Weights of a small transformer language model.
Size: 22 layers, width 224, 14 heads of 32 (1 for keys and values), MLP 576 SwiGLU, vocabulary 8192, 16.9M parameters.
Architecture: RMSNorm before each block, rotary positions, untied embeddings.
Training: a variant of Adam for these matrices, 319M tokens, 13430 steps.
Each number is 128 + 24 x the weight over the matrix's rms, rounded and kept within 0 to 255. Layers, rows and columns count from 0.

# layer 16 attention query, 448x224, rms 0.0628, rows 22-23,54-55,86-87,118-119,150-151,182-183,214-215,246-247,278-279,310-311,342-343,374,405-406,437-438, columns 0-111
[[141 165  90 151 145 158  79  62 156 223 198  98 138 102 130  81 154 167 146 170 155  39 166 116  77 137 124  84 138 156 171 118 118 104 120 167 142 137 133 128 169 119 162  66  67  78 122 146 191 148 141 155  77  98 140 127 122 124 113 121 107 113 122 153 142 116  98 150 164  61  97 186 132 131  69 187  70 106 132  96 100 115  95  81 139 101 161 143 150 201 187 144 107 156 146 125 134 137  72  93 128 123 117 142 104 126 208  72 145 122 118 137]
 [142 141  30 172  80 127 124 134 173 178 162 117  90 128 159 144 128 147 152 138  85  77 122 201  98 177  81  61 165 168 179 141 127 154 140 136  91 105 132 130  90 185 159 123 129 137 188 113  92 106 154 154 177 161  90 156 129 145 149 155 145 150 157  42 172 113  84  84 126  61  99 132 156  32  71 137 107 139 105 117 199 174 131 150  33 169 179 157 143 217 139  66 144 122  79  90 155 112 114 169 163  97 130  71 116 101 140 111 133 104 121 116]
 [108 164  84 151 142 160  98  87 144 198 153  96 127 105  92  89 123 163 147 141 139  89 132 102 102 139 157 136 115 135 122 140 131 117 135 116 141 133 143 145 150  99 152  93  76 103 158 135 166 149 136 142  99 143 126  97 145 143 116 106 133 115 126 146 136 137 119 157 156  59 122 168 119 125 116 181 132 140 152  84 107  94  78  93 147 143 145 140 141 149 120 160  90 128 122 134 128 139 115 116 146 116 109 182  91 141 160 105 127 113 141 128]
 [101 105  88 170  73  99 149 139 162 189 159 122 118 107 161 136 145 122 179 126 113 113 119 182 110 170 106 101 129 150 168 140 133 123 146 117 125 132 135 123  87 139 176  95 116 147 142  84 100 118 141 120 176 140 114 150 125 131 130 130 146 114 131  98 132 107 100  85 118 113  97 131 157  71  62 123 130 138 126 126 172 167 133 148  88 117 145 114 117 160 142 129 142  84 124 131 179 131  95 150 156  94 118  98 108  92 180 118 139 105 117 125]
 [129 160 124 146 144 121 137 109 104 141 136 107 137 143  98 127 115 129 125 134 147 156 132 111 135 122 150 138 122 129 117 148 139 138 123 127 124 156 159 155 123 138 126 157 127 128 119 119 120 146 123 120 138 129 148 105 133 143 128 121 122 128 116 126 123 142 102 144 162 114 135 154 145 116 120 164 165 150 138 121 136 121 105 119 139 141 109 142 138 124 101 140 132 138 144 156 140 158 129 103 140 132 131 149 107 137 127 104 132 135 127 112]
 [111 149 128 132  88 117 138 117 132 123 134 105 137 120 136 107 108 121 182 117 149 139 135 123 136 139  98 128 137 118 145 142 122 119 127 127 151 131 111 144 108 112 161 141 110 130 119 135 127 119 146 140 127 129 111 162 130 123 128 144 139 125 124 139 123 139 126 125 116 119 124 130 136 133 108 106 101 152 140 135 129 141 131 121 128 110 132  86 133 141 130 138 132  88  98 124 136 108 111 125 138 114 138 101 123 105 152 129  86 130 136 140]
 [139 151 119 143 140 115 126 111 149 159 142 137 146 113 118  98 124 137 133 121 143 147 153 108 117  99 106 123 128 135 157 133 145 121 115 130 137 141 150 154 129 118 132 108 124 116 162 128 127 122 112 157 121 131 127 122 114 139 115 121 109 131 132 140 135 142 117 131 144 113 122 140 123 115 113 164 141 145 129 102 110 130 118  92 131 106 139 136 148 124 137 121 118 114 145 123 128 143 126 119 114 114 121 142 129 122 139 135 141 123 123 123]
 [132 115 101 147 131 121 147 124 157 159 126 132 117 139 136 120 118 139 147 134 123 115 117 148 127 136  98  95 142 155 159 136 120 137 153 129 125 130 114 117 115 141 129 131 126 130 144 152 108 115 136 126 121 118 129 143 154 133 120 138 140 116 119 116 130 113 100 112 106 111 111 102 121 112 100 157 142 147 103 127 149 155 147 135  91 120 133 123 132 170 149 119 126 118 102 107 135 131 111 134 149 124 127 109 118  89 172 116 138 140 145 114]
 [123 150 116 131 131 156 109 105 127 148 143 122 130 153 136 101 155 134 155 123 124  94 137 134  83 153 150 118 110 123 138 117 109 128 138 156 113 133  99 134 164 154 138 127 112 131 121 156 150 133 164 114  98 104 130 118 141 110 100 112 151 128 116 115 145 150 131 139 147 117 113 140 139 123 116 162  98 150 123 120 111 126 135  98 149 141 144 140 135 144 165 117 123 116 150 141 100 121 123 100 142 121 110 129 135 126 180 127 137 132 138 142]
 [137 128 115 136 168 121 115 141 151 151 139 119 120 130 157 128 121 146 155 133 127 111 141 152 131 133 112  74 157 137 149 141 111 144 136 134 126 129 141 115 114 146 156  99 118 145 134 120 164 121 154 133 161 143 131 153 102 147 173 151 141 117 114 105 159 117 151 131 146 146 131 136  94  99 110 126 124 148 125 109 151 140 124 121 101 131 144 146 148 147 148 149 123 116 140 132 134 126 130 129 133 118 137 125 131 113 157 107 130 122 122 121]
 [149 170 101 143 141 142 103  84 155 200 170 132 121  90 139  80 148 158 115 148 127  80 159  93  87 108 108  85 138 148 154 135 129 110 120 148 149 141 144 127 164 133 147 108  78  91 153 152 183 136  99 159  73  92 142 115 105 128 112 110 108 116 141 140 146 127 113 138 140  98 108 157 143 118  99 177  91 112 150  95  99 108 129  98 127 107 167 140 148 155 174 155 100 123 118 108 112 128  99 106 118 128 123 143 120 131 177  99 143 118 127 143]
 [156 136  57 173 102 151 137 124 173 153 151 113 117 125 158 130 139 154 129 122 121  75 112 189 104 123  83  73 168 166 167 134 127 157 157 133  84 109 129 122 105 167 118 112 140 126 181 154 105 116 168 142 136 155  88 140 135 134 133 150 135 141 125  74 162 118  94 110 122  89 109 126 135  65  86 145 124 144 110  83 193 146 126 153  49 161 177 156 131 218 140  73 133 123  98 101 162 117 105 171 160 108 139  98 106 101 163 126 122 135 116 121]
 [138 117 118 140 166 119 110  89 163 161 151 109 143 113 149 109 168 131 151 125 114  69 142 144 121 147 146 118 105 135 161 130 113  96 120 167 134 125 111 128 189 108 147 100 111 131 117 142 148 149 129 123 127 125  89 120 139 129 117 123 137 102 115 134 136 117 118 139 132 121 114 135 127 138 131 151  92  95 102  90 109 132 135  89 143 137 138 126 161 153 162 139 126 138 140 133 122 105 133 137 132 152 127 137 130 112 140  90 115 139 107 143]
 [117 155 114 150 162 133 131 150 138 175 145 139 114 143 145 152 144 141 149 142 135 101 108 146 123 127  88 122 173 132 144 131  99 135 155 150  92 124 128 137 124 110 144 127 124 158 130 120 110 113 127 140 164 117 128 106 125 111 123 123 145 139 131 123 132 142 142 147 135 132 121 139 128  92 103 133 108 107 136 149 161 147 156 116  92 153 130 108 129 160 141 102 133 144 102 112 122 126 121 125 132 113 109 144 108 123 144 119 137 102 134 107]
 [144 176  80 148 178 141 112  91 151 206 162  97 119 139 112  87 143 150 137 149 162  70 135 100 104 134 129 112 140 156 164 116 109 110 122 158 145 138 159 134 179 135 140 111  58 121 119 128 147 136 123 158  80 100 136 124 117 140 108 125 115  77 139 119  83 140 114 155 139  91  99 166 161 122  91 171  98 132 144  93  84 124 115  99 130 132 136 138 172 160 166 111 113 147 130 138 119 122  99 122 116 128 129 162 126 111 182  72 151 133 116 132]
 [117 152  73 152  99 131 128 118 152 163 149  98  98 112 134 142 125 141 177 134 114 119 124 163 117 127 103 100 169 150 167 149 113 141 152 150 123 115 121 133  98 166 147 121  99 135 171 117  99 116 132 156 142 147 101 163 126 148 123 135 136 144 134  68 152 111  81  95 141  86 129 125 154  77  73 136 124 173 120 126 168 171 136 151  80 151 158 125 133 200 134  82 128 109 105 115 155 138 151 174 144  82 148 106 141 107 153 104 112 112 116 139]
 [114 147 134 152 157 139 157  93 145 154 121 114 132 136 118 148 130 146 173 134 115 125 129 115 116 146 116 138 158 131 110 130 108 132 127 132 144 137 108 112 116 121 125 111 111 117  89 125 129 121 123 138 113 126 127  94 130 105 130 119 155 151 126 121  98 124 136 129 113 153 132 162 113 142 125 174 144 174  99 131 147 133 110 110 143 165 116 135 132 157 111 110 141 122 125 140 108 116  99 132 158 103 125 149 117 157 154 101 129 120  95 154]
 [101 123 136 147  78 106 160 139 141 131 123 123 120 117 115 138 118 145 165 131 166 143 108 112 130 157 111 112 137 121 152 155 135  98 130 137 162 158 135  97  93 133 188 132 103 147 147 115 141 115 157 118 166 140 120 129 131 137 159 117 158 122 137  96 120 119 142 119 138 142 112 112 107 138 125 122 155 108 150 101 128 146 119  95 151 141 127  90 114 146 117 117 141 135 135 139 134 108 134 112 145 137 146  89 107  87 148 144  99  83 136 119]
 [154 157  68 159 159 171  92  63 169 195 197 119 158 103 117  75 149 181 142 177 161  42 145 117  82 166 121  68 128 158 163 117 116  84 136 192 137 157 119 129 154  98 187  69  76  95 142 158 211 162 141 155  79 109 172 104 130 106 135 122 143 100  93 156 151 109 107 164 152  73  89 215 129 114  69 210  69  95 134  65  98 138  57  72 143  88 169 135 131 190 207 156 130 122 141 144 130 166  79 104 128 123 128 157  92 110 196  82 146 125 134 138]
 [140 128  37 174  73 127 115 121 176 191 176 112  90 126 170 138 140 137 141 136  81  81 120 214  98 181  69  61 157 165 187 132 141 152 143 141 110 108 123 139  82 171 167 121 112 134 184 107 100 114 162 153 164 153  98 165 135 151 151 160 143 137 150  44 170 120  94  90 125  70  96 133 168  46  65 145 105 145 101 123 198 175 104 146  30 152 175 150 142 211 155  80 158 115  87  97 169 114  96 159 150  92 130  67 108  96 153 104 124 101 111 110]
 [116 161 113 143 138 119 111  98 132 163 131 127 122  95 105 118 131 143 102 134 158 157 148  93 126  87 119 106 129 138 129 138 159 164 133 117 145 150 157 146 141 119 123 140  92 117 179 164 133 140  89 136 107 103 125 116 140 145 100 107  96 123 123 120 124 152 133 124 159 115 134 145 109 132 131 173 152 169 128  89 112 116 126 123 138 139 158 149 152 133 129 111 108 121 146 115 105 162 115 121 107 135 147 134 107 147 130 105 164 126 129 129]
 [137 125  95 157 102 131 152 141 166 150 113 124 102 128 131 107 128 117 158 133 123 113 137 150 122 114 118 116 145 138 158 147 119 107 146 135 141 129 115 133 117 144 135 134 139 112 151 144 114 120 154 126 117 137 126 168 160 119 106 137 140 123 128 116 139 116  97 116 112 118 117 131 122 109 110 131 121 140 127 109 138 154 125 128 100 149 157 139 140 160 124 105 133 108 101 111 163  95 112 146 144  87 135 123 114  99 163 116 121 131 136 123]
 [171 109  79 120 121 143 103 111 122 188 134 105 139 126 117 111 110 156 124 152 131 102 124 117 123 152 147 121 128 128 139 143 125  98 144 116 109 134 167 131 150 133 137 114  74 128 125 139 158 145 146 120 116 131 125 104 141 167 130 118 172 120  92 164 156 114 109 152 156  81 121 177 125 117  96 163 125 127 148  93 117 132  94  96 149 129 144 127 133 177 150 148 148 124 132 139 139 139 130 136 144 128  96 198 107 128 135  90 146 110 124 137]
 [109  89 115  78  57 109 126 108 133 177 164 171 117  57 100  48 100 194  65 101  60 105  85 149 140 139 138 178  97 126 116 116  85 186 183 149 143  80 129 179 187 184 155 164 100  80 122 204  85  81 113  88  42 127 146 152  90 124  64 111 176 107 132 105 138 178  90 165  96  95 111 143  70  67 135 122 133 132 200 150 185  43 151  64 163 175 137  92 132 155 114 163 190 181  57  80 194  57 147  89  97 118  94 103  99 175 151 163 108  80 137  82]
 [160 176  89 147 185 160  84  60 164 234 186 126 136  90 149  59 141 171 151 153 139  19 178 113  70 146 113  69 136 159 185 108 104  99 114 181 153 171 131 146 168 117 176  53  56  70 145 158 219 144 153 173  39  90 154 114 102 110  98 102 107 107 126 159 150 102 112 165 150  81 101 185 140 139  75 224  69  84 140  72  74 117  89  82 138  92 179 136 163 214 210 165  97 136 128 133 126 125  80  84 128 123 133 134 103 125 227  85 144 138 107 152]
 [ 83 105 104  85  76 121 114 129 136 161 175 142 131  82 105  71  94 179  68 105  40  98  95 148 158 151 125 179 126 126 122  96 110 192 150 135 168 100 139 172 166 167 151 142  91  80 143 201 114  66 106  96  65 128 126 150  65 119  89 135 163 126 135 112 113 152 110 163 128  84 108 137  93  67 141 107 148 155 193 151 158  65 122  60 137 182 165 118 123 140 106 169 177 174  63  83 171  77 142 109  96 123 138 125 114 166 159 143 119  87 161 101]
 [143 174 102 152 152 171  83  70 172 217 185 117 136  99 116  77 149 170 152 146 150  44 165 100  83 150 132  96 128 152 154 101 102  96 126 157 148 139 124 140 151 105 159  86  60  85 149 165 206 157 157 153  53  95 147 110 144 109 123 102 119 102 126 159 136 107  99 164 152  75 102 189 130 145  81 198  64 108 122  62  81 116  87  88 159 100 160 138 152 186 182 155 115 145 144 141 137 120  87  94 123 143 122 154 109 139 208  88 138 127 111 136]]
# layer 16 attention key, 32x224, rms 0.0583, rows 21-22, columns 0-111
[[ 85  60 146  98  95 188 136 151 161  98 162 113 111 156 137 154  91 113 136 135  98  83 146  79 163 146 109 137 173 106 140  68  95 143  83 142 120  91 165 182 142 104 141  86 154 100 174 113 111  91 117 154 161 121 109 121  93 134  88  66 138 166 163  98 131  88  79 117 212  72 114 143 144 117 121 112 193 129 110  90 117  50  86  99 130 133  51 128 137 145 203 148 125  63 159 125 138 140 127 113 117 112 139 149 149 157 133 108 124  72 135 121]
 [151 127 134 129 117  93 115 110 132 104 181  72  90 174  98 128 156 108 140 139 160 100  80 105 169 179 178 147 123 130 106  57  58 145 113 160 138 104 176  75 175 143 118 172  69 160  63 163 133 143  85  73 134 106  70 125  91 172 139 159 145 101 106 127 113 163 144 157 170  83 105 146 148 114  70  95  96 138 117 172 169 131  59 104 182 156 116 129 167 141 157 114 161 167 113 146 139  97 106 163 129 102  91 127  83 163 142  85 141 142  86 125]]